From a checkpoint of a small transformer trained on Wikipedia: no biases in attention or MLP.
Each number is 128 + 32 x the weight over the matrix's rms, rounded and kept within 0 to 255. Layers, rows and columns count from 0. Numbers have three digits each.

# layer 2 MLP up, 768x192, rms 0.322, rows 228-300, columns 96-191
141140130124120066115182154084109128159086088102081151112050134142163242072131099118081137130119082184096079106145144163132130167117124116126131118079108058118165086158091113132055203048123141179157146129168095120096088159107100106147133090190099100097124097107079173102135060107109119091
140114101172119153111110139169180077182106141122061166095091113116131086124165164085150152123095123162138107000136130133151119181159168141119132145101127171145097094111099133153094154132137137113098121114139141175089076158128119104132124158111149107116144177116169087141139137144107066146
133154095078055116139144143131181119140100126152135180115078154113108171100130135179149086208144157121113133100128088115120158102122104126164066159118135093110159158166187137115095138058137081180116127149150160086118143148108157174127106078095088138100129062096141142115156082145181103160
097154146084184128156111192126177173105147076127142160140103128123140139103139195145168149105129114173186125112151148129168099131147155120173104099161132087098142175124163104165144109078074151094132127140120119177125107098127167162142109164144105112061107143077158124139162160180142122080
130186069158169155048139182133134122147150136072171176162106141112079115153144155158116117145086031117161123147108114116077118122176105185122097099072071110110116125183147127148117149154137155081110167092131107127168094080165105164150164093083042130155154097139169058112110128108096120149
160054188164112100094108188152130114109140039175144190089126142119128125059181194117111090161117120092076120104133125070109160094138107130102135120101091120111200162160090125094160118171085163137145119118174101118182133123134147165115111042144094158142143114120094187137112138175067131095
136190137124149133130151167166118156107117164153203117128092188218124173060163058118122161143117079141139122173131124122200154165114151070132126109166057149147198112047140098082145165138124088118053107128091033074196088137155096153152096116099124148171116131115111128148115180121146099153
138129136124127126131132128130131128132129126137127120132125128127138134121137129128128132139119124128121134127117119132135131126126133122126121122133128128128131130137116140123124131118124120118126138133121122120124130128131123132121120128124123134122124135122136129123132124127141127127
130064072152109143121131122178131200138125143152077108179087142151124113100079160105139122176129166059105105079118199122156146115141086119096124094146142102114171125183117108122134104123164072121124128103090069124135173153180102112102080168160163128112129144169107152184132107101132169098
175146113080118152120154106155146152107114091091091152149139137147069109153116109125132146132081174118100133143149143177132115069077106066092121146135131095151120099076107131100139202115124101123166101164113106087138095093162086098122155081072113135116108136175092131167168094151075067136
128109098100105065199104102121139163113099175190102134120144166114058103136166116141130132110119094141086125079153108159114145176092112122135163092123143179041154141124153186136139120083123156127081123131140109143040097145144139133113115107097156121110144125081108094124157112095141163105
176080116103130117116123177094134110134129110143104129080178140142116152161088120164079108144130143086165136153175127094149105092156168129113140113117171077128130126068098124124081204198165053183133130139089136178138105173161135185134217103163112150094093160100116078108151140141131165123
190141137149108191147127099103117126096191126129120102133102129103085076137187171178082105074106125155187192128159126129088169129109109071098125119140153118106107060138124153070009188094128166155098123158081099155118110123123173164117190180152146159127080130108157091134132138087091176142
113137137152118146123146076207087104208057098109060099118149186122129066149087105098108115109085142116131159099123132103099155147096132199119105152112082116169142127157177115027131136104155129132129101105145152156124120142129067126146136166106105136105139128111098163112064108128136109144
155140146120129117032118134071077112124103148077070086120148162152144076103108154081130122167124165117117156109130131099156193095193161140170154119084114143122128103084150163192146143149145169153131202137166103126094100047087146035091172174222163131110061153113121149160154140103158109141
075094158093125099100112155103132136126135144108142185097090144178168186156131089123125092051149130132142058159134114137107082140080124078153096138113090092144141136112114148172140152160135116160166175065159142087109158083155117120135142163154144184114119219172145159171160143127175114188
113143171086146094134064195127112125140149179140075156166165131084104123155157127112166092139087076160096142105148123140108112117149116193146055160099166091078098191118144124117137134112107065096129165145144118144176102069141119096103089170089120169138134105156136138149136119086130139091
136166132164107093133111078086143146164178111112132127138182119113112124111162171111163122147147075089179079104093135179130070144145114118142108139108086128156172109103137095130177097149122097206154182098070132099189088158137066144111107157096110126136143161153145160135189157156132101127
140093097134208113113091145128183123218089215149165097186125103139093150143098166116125067137141073091155111151233161156150126129084152116150116149131165103204170135053140081090110077093085061192113096144159106168106148176132129127085095101127131080118089145107209104151120182091133149138
143113112085128186086095129131194133124138169129161096140084099142128129100124116159098148103151133079142130106077122097131161102122159168146128185113138095119093118142110198098117120148099144120129158150178092169165126100141108141083120131140115121115124105154110108114147115116090112123
100124172151141139122180080176117100147117147155133162041151131126139168182141164137085190112104062098155093120172076141141146209126111163123140103077150125104114140123133105200123212135124109127112152085124194111145143094138111097115132127077136155130102097171153127098177113131140161090
178118091112138150138072105088139135135139148102169175090116148111124131166106099116153144208080146151150096082155131134163098178097090070182105123150144113184182167161170128180042100092167105093112159157144112091128140172097085135097107126151110175108125132131101127162123133123119100084
092136169152144104179159096160119131118111101138163138173101157097107100109084127130114109092102118147140129127067225073095172133171185157161077102106130121093149088107153100151094102086159206122122154152099114081094170149130119144122107099118095142132165121204140146139096141133093052118
101195139136133125137173125052091091080133074149125095146144117160150137183127170069155139108108095177044106124097148144168176132175150097097081131155073143110110110151136108155181094150168113113159157118100144117111183122155121092135068154137144157138101125105122128137087104111096162110
135158132166138126134142165124156144129137102204168062155118101156084080156138119101090137137102062102088147145134087178155156114107103170162152121110122088110107152080094078199131150117145141125146070143118105157152102158086111178044106034125109171121101067156125136136173018150071089099
173139126151145132156156117150136153148143154169175127147058146137158158095082132110143125093107123171096142100140115119208083091158132094167065119171209113150195141122086149119104119110111131127093122192171158096201111110106123139153173104122129097130148003136139137149143089162130102053
132174124071105118103099108113111093116111110106200122094099164082105084157112107167159161136192051093121141115128134106129143155072104120169117090064147115130166119111076101106149152048156102108108158130125116094151106116167144105089145120127091144146120141110132167085147195181099172087
125107130102101134136163102160192131166126145091109189128126159120163077141144124107109129083082068106128145133154094095104113133127149123195108166171122156074130193126102085136172171141178152119140124181117080086080112115065086147101133201091079146099174157142131157124180130112124115141
174144096147122163150115084156172141097067109145137092150059089141087100107134111172189180117129117169164093130161096124141061133144055174133170123136117125116131167119145132073082129128093178150088164159154079159101103086132089129107142157138152077139166136088174123167153187141104063148
118124093096055146052122128115111158121153050184175081184143066111117091083146170078076114088169138118199106130064078112054135141089155136105116143181129093117092129098113110180141075130112075135143140121123103109084107097095165144126128070134117082130095110140053125161121088130112066121
165157116173173119156112187094097180065101108133091095122165146081231106157134096142154112093131101137134158088173201157132157125090187150152180146127141130164114096112113111081232117138188145106158177192145153122135120182128121145166162086112139082084111156131074151149145114169161080153
147071146127058114097184140141069112110197169172123129097097137145144146168183187087125135126141076171159075150133110091148091130164126157115115111165140176100175155146135189164156107146161075077112178116166105109080128108108190156076159157097195147146112114197135217107125158095099125155
128114144133096102112144128101146126178083136172146115136114104128072059114117076151152080118135123150126113113151065100108107172138130131065102088163117159018094117179108088076118098137151111039136164145123142141177109143049121125117149200177119074145140127163098092127197157116088093097
160194108137155078115169084115104069153155119116128118117126089111152081141069161108132122111078104122205154128088113083107187106097179147116171161112105141111136147145110142081095121106182116120100134057137145142108155196160168163142145188102155169104086111076166064113116220087177174190
147126128167140114152172155208131154134134126091104141159146147166163134113103069123143127141122142142148108147177145104119102185127078118177095132096139113075082140154115041074164103095111081137085068069112146166089140065106066164123119123156122131103162134086145162176164115145067093132
123140146150078102110105123089104093130145128110143026133091174112105102083137139132130116165171140090095108111171198139090100078122086111104123121117117190180078095157149113154176175079130136097138065174116163133089107124153130147065129136126099164174120138096102156109115120165161122160
098113133189153154142150131092102158138152156114087132131133150162117199157121135127113099155094136108127110083107079142138106211155126058153140079103081160113132176178152082172079050152124190091188100136174123138098125115200105148063157137143168134108163116109140114176167165137186164123
113165148110139128120116204095137075130130147139117157119144143104147125133115112169120136090134120114113135111148129134094113103140150124106124087102119103142107106140138134119124137101158131147076153149128166124123132149120118151135097142128133114092113147089091108158128107138137106136
186174116150169171118135083104128155196175108160133151146108146132141163139137102134169103140119083155140128128114086140112117105130142125094101150101077121146130103212132162149118175148149138106101160080153118109072165069151093062125110108180147074123149131179169095166131135114107134074
128119197107110127124157177163085150121196145140164155050104154122131079177097143174107116125137175163094115092137178117163135152113064126103129163101110179094194131133129201155176122129136156165180139124190070196187109114162100178149205162127180150128096185177122115084132083160121069082
099131173170196180111133122143184127117129122104131073087118110159072106075107121092076135140123101082138118125145121131000098140150180194138085079139136179191134078132123149140158111080090141119126108171088125091057159098157144081104091141137155152145098098154039187041155089112157147093
116114074170135105178087117166121159123137099180121178097146155088141103162082117141101084160080178145116125103121105053117154164148119104121138135081161091123099157152103124105123096143117103172132100083130112096110147129116119096061116167094110104158178040174094171180124129104139122101
145129158114146126165150055122159145129176081139139130172114065117173156144170106141076102067101141109129112137095125132163140060118151125106125130112107089127098152089156121077094141158113153107147128167122158152179136115116091144081167123140068114160122174086089139152139105119102156138
153125081140149144114127121099101130149096071149148139097116123106102206145120170146051136134122106130104118111146148083186129103135138116146113172145155109119164128150114136109169128069039149094159124125084177155127101137134139094152142116142128110096143139091167108136093132160089168092
157147118179145162150150148164217138111149129115167132120076111145099129117089120214111124079162110142168119124144183155096152195131186132139154187097188071152139075148124125064172174114118149136115103121096148165131142162114146136149156179142092087070142157122139198049080119178137147160
120133169151124075126089148107128134094094159186088076137092138187147104074121118123138150106153126169141131113104166161139087116110080146130154142106205120091135115105119095104104149103105084100109121107129129071167171105137112139117132148080103078046142102135162107112149131119096137110
177140126154108133138111178124172158030158104161147094138126148151138104164108148159168127128123058139111154079135082108088124100113107176134129117106136139145083111134094218154122171095180115136121083176117129182172079129154157099104091095080111179115110148136131121142095100176129114149
108107160150097096163133068153128125136075134118129167102019171117161159106127130160107123098144133093112103147101110100113128113083144103152133112106163096107072107134112108145101097110090118143084158128123187060135059125147125136102075155113133144092134100096135118091142091192106132118
191203123161137111150135094145116107136142140121052157116098136174178090078110118171179184108173173042166153184174116098141107135155146127101154170144145164065126104134118104138112131078081128149180130142115114142126129138146103120119091150111132142094194096178142130106132092093153122077
168079122125129103119182163160100143120162150156159149163140087089111164153131149110184076176151129095082084138168135047112113147156162128141148083153136166087122096089149100164079147193143083120110114081165131144148153157175079077131170107152145153069089154075118131117172125009137156080
136131191093143150087131088166153146120078126138147138162103119156144123097123139123090124116153148136142103154136157120136132150146114063090137141126180100141157143127152071115079121096126115131104104107152134151148126094115095126089134107132074165131155165195157152117147123115155075152
126124129120121133122123133123132124124138131138134131128129136127130127137127132132127126138109133120124128118142130126129125125130129131125130136124119135121120123130127117124139123129138137117124122125130137124122132131130118135123126127127124124131130132122134142127129121132131123137
190149090148154135172160143168152110168151144129175123127099110124098104180146102136152094111141112135132080150116063133094093119092090062126086160068142098124144162127167089094141182143097091108122190117096155136156077114128078135102165133178126166134157123070097101137120134127095151143
100119138151125101106114105113169159123090070119174104091147182056209064140086067141101084094073098116139097123186170102112116064144151131135056175101138114119216149138156093094079098140187099142130158099111122162152073139116087144053143170093133146113100137102139179109147151088128174113
163170092111150098114163146139149112103139117109212159140118159169083141161133135155167186065095114124122113161114096108049188124108131105157094083071109115128088137092113116188134178112110148140142121147130114125102126098094100193174118148108106138149078137132124142092100052090069169114
112097166103121138142129105179157120101093125132092101110138168109126104186124136154125107070096052145141126078149078170175067097101116190206109131077123162146154097150126134151088155095113170112163200152132102154188118136167098135164151108063120150112113180137128110159081108116186181143
108120152132113120076111114112148152192159252064104160097166099088062114151122084153086167107126169121093190128193052108112093092157070174163075107179113153168160146147124121085157076130115163196153127099091134142087154141105106212106109206068081148118104140108165101111197133128099202154
155132108131172177128099136131170112147140171084105165137104160166107108121136150131084135141076135114184159175115119046182110138107087138152179154185096157215173117128154178156143139143094114115132139096144144135137127150115124106092095114072142149118115117157080088155105098106095137145
136130129133144123123125119124134117130118134139142126126128128125136125132120133133129125132124120130122139130139121117120136124129129128130127140127125127126117133115117130130115138129126114129125133129134121129134121122136128130128126114139130139128117117126131131139122118132129113122
076186127148151125079167082187082138092131144160098173099129112125115130049127183119130092162110116046117159126159137104215168153098166081121153073159124139106161096147138122107158125171172100146156126183124210189104101054124119081170163130178114055118136095145112151117169133153165101196
170178144129097082082138114141200165109156101152139133102103128101110126189173106093074129108118165184159105172079098113085146190165172102130144163191123124059127127113111151147136107134131218106129082174204139139118126104148167159166119131145104128120061123095106175126146093082161216192
144152109129061090159071067154078149205196098090130124080158149129160079096127078103141175129136136136125106057152099155135163125090091124132127114155091154127110120144121062126153065126166135099141096111167133128164081125131109098112086095166120106141129059131109102153072166093094094122
177150111114124128158163145172097127158128124051139109108111059094116104135147121158153140149165139191078143122098133083102161072139152137087119112135140095152092143160135145116141129143127090124122117147122138085109166088111099118160144117183109123156059072139105113116099136130169103119
117164136122075128128125091132149106129125139115129145096112124165085102107099136142094191109106094107115097131043104145110146109134083163165187142147139081088071071124073110171163115130121112163183099196099119125092100143130133097101147138092055117152139163133089170136098116120157169102
171149164108113089136107146162101107139127141180188139107095171152104092118146153032089146099133174146102082123140116182235194084146089123143083126072090158142160165106130142149113168136104074138134053139086132115153133094150119104215090143166150191115117063110037092137187178192153156133
124125087089141116068093110125131057141125093103126110129161126082141162113188132134157215194137132127134152157155128159112059101119144136101108160129106105108146147128059173128119087144138070104086111094165143050198083146157046143111092097139174143142136184139095136100137122132089146151
108130094117125112132135117119150111157107107124175131107225133090116170130123081129117100116156093100091118151166124150100164148131058112077139130146156143172163125091171104130160180126145112154137177211078161130138137137136143115126130140179112109084095121148154150139116178134120101143
096158093166108084150191113149094086151139126073143156090156111114112093123055102099098139143158175111114093159144113091133133166101105178161134031116097130137130126163128152132116181118215111045140128218165124076075112120101078128104097163131095188131101130153109059077096211100119210156
111157131030106088127128128170133088133117157124127113101090138151093171160145105163115153096127064125125098159153119067125153119131123092099091155135177126128118090151131131092081135090147084106105160140131096107127155139158170144074139103126166150126084169150128160112098063064143106129
073136121116105132172086121130134067148176086208189128039140127096132070092163076142159158142110147172104129145105066139158122137149202098177107122142106184078125144124167083095146180131117183150124105139170139141130115130116182120131141096135122170125158086122141062138163090104049148090
129130087167172094108151143111115107186155124091127098123156147143112112182125113140143103103102133142081142141186100154152178161197190146113066153126138131142162075140089079074095069102082124128137144154142082127099139121163085093152159068120122092155161106144135094098143112122129099133
121146130191069157110147117161091160119196124124120100079089115170121168077153114106080190131144163054144148082166124135086138086162159111128114114180104113119104100094120167134110133099149158100090176152183080119098087069152189123096186197119126130145162154153126090149083146130108148179
134103182117137081080102147075122134138179139114112180076143095142152172141155133115127136083069105118132143139145136139095178140123190180165087104106087143073138111190127158120103129113145145123141098093114141178149068118179076151136168150139139063115053119061112160123123080110110163137
# layer 2 MLP down (transposed), 768x192, rms 0.484, rows 228-299, columns 96-191
151095128070164102110110137157123181097075169066106156143104103127179129105157175169116195147184115122107115068154081165138140212170096151097163135089142121153101136121125136171109079129131137127065125083172104175106109139116127119131115137187134129108141163138139116107145120074097135110
126191086133110175093164162165074171087151089105139123155124074133133125179083106149105134122142048141126098116087163128162092152128081148104103151207064074116139152132144152137102164112057156085129080111144094173117106100146123100088098147183129093131117096093138200116129128121121182160
154160075147142076148157169128124130115116104066096128105120072194156166195068189117122113085140155096123067145141131129133104108147080130110176112049079138132130161129129161143071131113177101190150127123177120134106067152126104116146126119120156109109184109066098070104095131137108141120
104129120149158103103147204118147103150167172135118179118123125156143158164116114106163182059195111116117118119156101053116145141133089136095138093155118144116129202156142142138096160114186117090144095146125104154150171086116133136136142156124143128204133118120132128139086162161111126177
097142114096158151120143091100112190125152132095139140105125121178136136157153126145103126143090172121095100148111092112137058232086141202151117179074117134099094078142128099164110098127136120186148094090128111204133095135129116105081129135054098158094184103057091189119148094177126159141
114134119176153109162123129170120116085109125097146112120182117146110145118123162225127107154159146111175132131159158092145091154081096123126141132139112081115118134087137173138135078111117176182094126114131142128153128123070174165139122127156079097150123132135163129095137099139136156163
153132110145118103164124155065096134229102091112117134198113110154105168183134109089106063068059128130134086108112102202110111128123146178114123120126093080107112132156160130076113157104162152094158135119140105088113142198098101134127138140100101125096133136118135106137142145125137148127
134115139123137110126120114143123131127117123123129125132121127130133127151128125140134125121131123118126133122119121132124123130123104133113136124123128126124112134125154124127135123143149139131133124126135134119111120124123135127125139132111125136119126134127115114123125112127136124122
182051191116112143107158118118097103160096098193118119151129141101132103148131125072109149149040167101107115134114096100149049100133139111138207103108114171095105113068090158160078132157121141192110153129161094091146104046154160145133120136153132096098098129135123170056104055093134162106
148104148111147116122154142097175096184150142127123116099082109165115123195182123101121083120203172120131099113055127145089164076115112109096102109126109133140145130129140150122120128113144124127120091116087149078062129143212117138114124115138140066077113156095130083171095118130128165102
126156109099106107131131112090173140109173124134125119167140100119133121122169112140140132072127145180127160060130136131102096150106091092118073125182134117155141145027122115097117157157139165118119152167048120110147082120143170080151151167131182150117133149116135109096136160137073080113
151083153116104145141122137079167107119037102142152132171109129107156172197192187099147146149135098163161162132161099146075172187097157089118195192185072164103154108124092124138146176175136053114086135156133111096174136121181135117111103113125097057209129149110122146133104122154162075144
072142112126113103146124227110135112128072114064096128180119196140162149123174137097132091112164092129074150113163195151139147125117120138143170105092079114143127102161160170156080103098080143080087087157107109222109147158158107115150135107142131111186142146112127111126178135119115121128
170189096063191112125156106147126073093127165086079165110154139078162138102159105175159123089113140101127106101080130129121144184190087144108088108119155121181121086153137134118161139176156133089133056093100117184182218154171165114110161116089123174143169135146087120121136082108128137112
120096109151153097100114109160120150132122137142189168107085144155106132098096145153093137148171039067188095139143147178117167093146154107116134186133192130101150179193140126101065121129103150091161133114162182156060135160111175095104100163185156117153154160111142123111081198075091146143
091115151133111143121051181095129123095122105113061118109145169096161139052174069114138149147124141133096100142141103089153153177119089143110158097162145162102130118117134153138189160157208192092119110170114148203132131081156129060127117074109053137119135121211136141107137188152157167112
118117147141115159148156133119158167096175129127124169108158112166101159182133081125141149129143133153170131081086072058149153113122169165134039107102104124149122199112126171109095142096128106151110086135158086161126109134121140097163126137084151091128089093163044099103110128162162100154
176118097158141180079139080153160124076091114088081193172062160159116154213117086088134140094119150145069156126086176157129212197146105181173107116143142093113116168115125147087100129147147104127129161125162078051168092206111146126129076187181234139103157089090125119138095143048104085177
145131137121116164169116152124106175154093151124178145136158133125108166079152048123111136187055057117096149108072115148076156111127099083160148108099066118139168153148124084177163127148147095098086161094096107152189153048075135118148184100069108162124178138091115129182167110126101128132
165105143127138212151121112141137168087106129069099125134079110172097127093126147149129105150166155127168132128081181136177176171128118158161129137170158080153113102135114153126134128133036154064130185081125138103095113162105166147131192142084167113108132146111130094078161146117104114112
111091104171094139092103148157089139063109111111104190066083087137163145140107101102140154114117145102115086101163077144184142115174139109131166073147145144113175108154119128108135120149119129148066104092168148157116102086131156153157110108100111108137160109141097113151097092128132129112
039138092070150173121159145084082108098119141167106097148090137141155176117138109138091127152142117104125101139141171123089142142066099133138135165215131114180131130151153085135114147156164129139134119071126127079151153121149115109158174101079098121101146095176152127146148118121112113121
134145128106094139144087170084125120156190130165107081156164155131151123164173087149122122130155150105099108155133096091115163134132106095106164131145088178109151091117120156126089102131174177128077155139100183128072038130097118108083142160142161132122119126147049118141106124134106146149
191097108136127176132163180194072141131067151083107114073103192102143115089104049110142099131132129117152084152088131160086129082111149149091143156141156166087120128119164100186120161167144075157137110182104145109137124182144147130123175126155157167167083142157147127122136134107106172124
089164178100044140127126126145071094118144091088114188153096115144193092081199186156110169229100102064169145146151124218146166122160099130147181100189076072138074134136085148108156131176156102127124175112135067158093154106126167126084111107070115074155110096115107107165103091142164081123
100135177173136080103132150065133098071115056126118159133137111140150099115072072173140115151141085115157193143111122154170098150130099163090171132165176144045161147152130079103126125165110139079093068140089121122147138152215143175087151163095151070113088086101117131095140123081078150106
140076122131095070100112164131070149118070119085171116116121108087161128164157111137120190127147159125025081132102092165116159129094116167179162131162137146122141197123135121128109097139171157086134136127175171134173143116114104134148112132185172138168139149064078105166139108188072089170
137106185162138174118127168161077137096090149130089128112076102111156138090165169125162114130086119091161126127122107073135162167095157139175140139097124133089064163139175154132107134132124127170142081125083138121188134137109106150097172171124112120132128141108114116106095145099130096119
122037100112137164133063090114085066164160137123122170076162136099098126092123101174139163129106176129076167127100117106160163083129113081126130143130117149150136092128086148147110177142165207120065119186106145149092118148130123118127114132154126127156125084200126145094084076145150152118
145151126105108092129141072144054165114147087111113036110169071099185098102147170128162135120087072128182155167144166122123158126085157138085119092116095069093101123143128143063139092060124129142151140162154102116164119111105184167111145137173180117139154124128109138108115100106139139128
130180169133133144066111147121153082111169083094150162173137113076087178138137080134142131177141132181154076085127172153142163158098032116134102115141193160119127148117168099152091129138123112153125144118151104119120120147131107097152124145096130207165159156111149097086089095125111119139
104119145121116135133118154145160173160169176113156118167125111122137101109139110142127164126157118124088122176121120110034114070119148119126155147107154147149128107076134194084101188152157194110076101097097099182186111158067142090168094099099052166147137118116150119164151129140128041170
152157121128119111081116119149182143141091121094100083070116107156130106109114148144153178126135082148159080100214155116152185116135072085124121099084115105185098113173142104133119112126184112088133178089130164184148086109138130130126139154145080188203139093146121172164144135146029133096
179128126106147155151153076153104099163124110057127170076124122077157148143137145149135134099156099098116125149171092209110049185104112102103148120151158099175118038149114131142152109134119126094148124167138054182100108131143146141125080135116129199073226129097112094187192155162147160100
096128174129110144109143172088150109141089118113123126094155107132158174155133140042140177121116162077115134221142108168153202141123150095172173112148129082154156023117154138086140138140154117160176084187154159172066115171094112079088165096162078056102113151121067089093145100192158153165
112100110154108131056129164181111147183131073140123116146179133117132158139193142159192142112133107172139119168129142129138161214134161109061107130119141108104147144120103113185099121210069131064145108137131117200146100131089163151099137085109151088135151103154128159145177138123144158071
123124053123149138112126149135151174127142140124150108091152132174153179145207150166107087199159130167087104075102113169098085118169146105157128121095169109129147142128109071138123125168169172138191153104182097118089114125145169133079176143129112125096162139126150109123149141173091119126
159179133136140147091114185151132115096113131094097141159130105112158120161104132126151144107159148109117154107097116163100101083129131102086130110110160114158117109126158172122113102157114155128100096116112146106119158137120170116113101149128152094126159158097134101159143133134117140136
074147191129145136162083163109125094135124128124172119125111130043117117173090136063169172089096141107111072141120121197150070104120136141103105130166119170091129105070066126156127114130177101193173127190085128135094130110129173158151118108134117152142110102210159180115121135193107138115
132166109091153105141137101173139125124106092142116066166141155128139112144099124196079088110096172159155140174199163141103135173134170070165100185134134123135170189144119032124040074157165126128102126069122109055161175122067172114089159100150127106146205180126142137139180123115138138177
095137125146189137102220120134139096118160162136090161212125159169100171109114189151172175091088117105154137090155135155115144123150188096109185135176135131165182094117158085126171141136109142171105140146103140135169130140154132085132118146138096139106117113140125139146093151145103124140
155155106130150125079056122154146224129088078182116134138124100132095085154123168125193122100065136120086182140115177111090082134112071138159200158114109135146118144120119082086097082109124154123155110108130127098115132187150123105186090082120185136112069160133096182160123108151118132149
108138118155125090151121161128142182096159119132115191110173111095148127150121157172145078096178158152081160122143126075122136139151139111026192189122120181180109119177036157191151104152142192143152183152083158109143122132123078170194107100156116114115121153171118104135121128112160066119
165147142120152099193060098066138136148118197147069094100094073151152159179125126123142113142117134134106126118105141097150068117116113181168122100115128102148107165167054144109107136149159157000098123122128114069158167176139183107114102135150154169120158138072145143111099123167229108144
127182117142131161140128115146092089144066162135068095100092093132187096062124163087165153167093104076163119116148120068171152146110167117084107177112129151163133155129106136125102053101140167227159142064103057179156116146109105153145155174109155120129102167135201127185122168135147168156
091091170146148132113071133172143140118091117122126099127159170111135069146147154111151139098096109179162148113104129105142119152128129102098144097126103102112102173140129131150142130173146074105104071141090149073129115176148151157192126086143087113169119147182135114094130171165096106130
157120112143158139149129137120093184092101079160141137069162153140098099138165093156120098131153099140168126092086185112095112099125084086190149152073104131166131159136128118176132165177102141137119124067103150115146124107171154127163079077151148155110074168145155118092103166150058161142
101121166141116064128083153095099123106117094170186171105094109100173152163132147120181155105131158137145099109134115152136082137114172143132131117101130071145107109064179140134156142132187162106122120140181094114123106135119080208130098188136165112125111121161123124111108108141104124146
095132073123114145166147080137060093089148108096109125072102112127117092112179110108126223106139098130083130108107115170112113107124155168096079154139108163080162101130215145166068109172132109143068149123102115155126106110131079161118166085088082180149139139143155168170123171208166161134
133111162075148158105038132119119155059067136106164157115077109118107077152150117113071191137119121141116122101107128183130135135143092128117126118157162116076117106138152149148129180130178138118124153130122113182147122093147157168151097194122142054161099113134167122131152149125141123116
108159195174115138130090164143079139060120142155120177158156144127121150110138143182122152138134059147129152099151105093136114098149161099135165133149103136108101158041165127130121104126060085106102120150111137097120193127100142145127139143061184088130140156167125092131108105187114119143
121158138123117138124132106136137120136124126106136117129128139120123123133129126120110133109114131130134119128113114126113133138120116122116124128122135145135124123138132127134122124126133125117136127141132133126128119137122120140131122131128130121132140141134141126120106120108126121130
160075085125071135097149143084128136153104112083093134093098119103082119121135167099177135119131125138097220104084097140132166124156084125150077117106133095177153129106025102134116113123116129103074144162091127098057065122126134181185123049142114103170118074133082132128170120097073141172
152089148145175200145163119155107192184104104190113121128116113141090084123106118137114093176180145136075174157106096169129087017173112105142115140113145127115064106123105175115130126149203033108136147071101149088098101150086142155122141125135118151140115137116068109162104059106145148184
148083164137126202090156123112124091111123112088044155204061178186122058157161068144149197123154126151138051163121154154149138087129187124161106114129140101128154123140129103152101099105099127120147121098159110177153176096154066089111152119134164168132101119111116114068147169068132139135
120131120115079174114096136138059042065077125139137127105183146139122136156087120127175137163141158133098110183154137186158112136147123125146120138126084160061120177125115094137124142082235165128130124208162074073196143136161152152132164120122101150131118072070185054107147081123146142102
088217122121131118130171041139107085111114176090140159129141111154119131141159150228158140132156205138121119171105094165157166105131145112075050145127132123112090125159170126157178093149135108108105060081140086126096124156097236109125150128138176104159129088165152170122080074110154164133
155154119111189140147112119144082124133128149171109146140173114144106171160082058148135135131093162114127135130157166155096172164106106109164090133177148157157104157084086146091144058118120145136083150144128097109155106145068183176170120172133142122136128160134165066108181126192078155126
139120134127133130114137135120127134122115141124116123113149118128139109127146117119134115126119132127126143124129133120120142124128115125124131123130119142137118135127105121126111137126125142144120129132121142135116133145120162131132128112124114128124143127121134122117128118122142118129
086078148157131092141133140193099149117095133174119125190165112072172155142192126111132075129179119164129189159102156160147085088128130090133103142144154151109115100173187136106118152098148153101155124111121156125113115135192154093164080091111153110131160095102164137098082133168139114094
137137107172163140139150158131114106120141139122137133121109186160148100116128131091100184169069151164100101109147141162087115157116119163140191119136114157157106123169085133148105112159122111122110096083123049172164191149162075122120149080123164095136194181149104153161112072160072168151
106111100114115193167157145092128119035141092150159096149111153091098158114102103104130163202110182064102094140150115113092057088129098072135131083122165130156119109153092122066083098105141172129147123147135163100144159176132135100118080118138126145157121149111076127090056104177139120108
160140088123149139089129115131121113132135101089099079094131120145162099121176135179119132171124095184095128151092131195115134145094111067118135132089149119085157107097166136120123170142110101155144097082129086078160102089095150105129141145116172100141149104131130130103123090147135140132
174088082091144117134125108093143189167124124125137098161170145132114142100123113113093161170101132078126105138117157110109140146128103113087213170136102109132144159142066091161090186102132137156151082196134189138148116153154155136154123081097134070160149125061106113184169101161100091106
174071095096101198126178090112077123153120092146109146156094120157182163131192089135100200070161127155169077151131140091144208131143105133070157144108141105166074080155153116154159173105134106124175159077172081137146114148095116188201149161086123128110130124123186152111114168107089134182
169155070168123076085117074098141092072118148113140179063114145113144127162168090137095121159158129169114123126098135111155121131117101108162159080182138129104111087139186070087070136127171124116076061138062118107121152080121111106112103118096190156200135146084161127113061104136127122115
169090125082154120066215176086092177174088154142111147110133145074069122153134136098098159141106186171109145130130158143175128120140174184100162106061127131141135105121171150114144126122133198135108090146116140129087108129133110110107135092088096141141140136165117138090137136130090139078
093146117127089178133106116088118125117189129145138193098139120058159168072103100178169141149056116069111132114164120132124091123108168102139177089158127122143140152109219192197082138122146185134073125175121192118099130134145131129149091199138133094125158162169147135082140106169081186090
114147152185126104169151160157096129140100095145177148119125154139122036128120111108066162093193105147120199075142111136136079132119115081133136107133175121129139101156171133123100091167074136090102144137124140111134106093164079121100148115146119147150168087080107121136129180202123148098
175111109138100108058083129136090123143085115095115085156146107109126096125137110158150150212167113199122161106169111109180168102147133124149113157125130103167148141089124077177122158140119140134089134157149147095145160169065129131154132070104217174134159124157069090193113118099097145088
119132111109132144144143174141137077141200210174112118145087105155129115154140126158128118156118120151064099082167209084112119109148091196173166142210076100166145107181161097151117143147140125094156163209138124177160150158106120148154156118105135139140088097123127140126087115113138132082
123178130132057116110117110122146125125100167096118155115128151172093180150123114096145115157122124055060157147130103164145134163201145119135130136131116062169134131112100148110115152184110143116159108127089060057146142133093147123124104230167171099179143080121187144128158150121191093235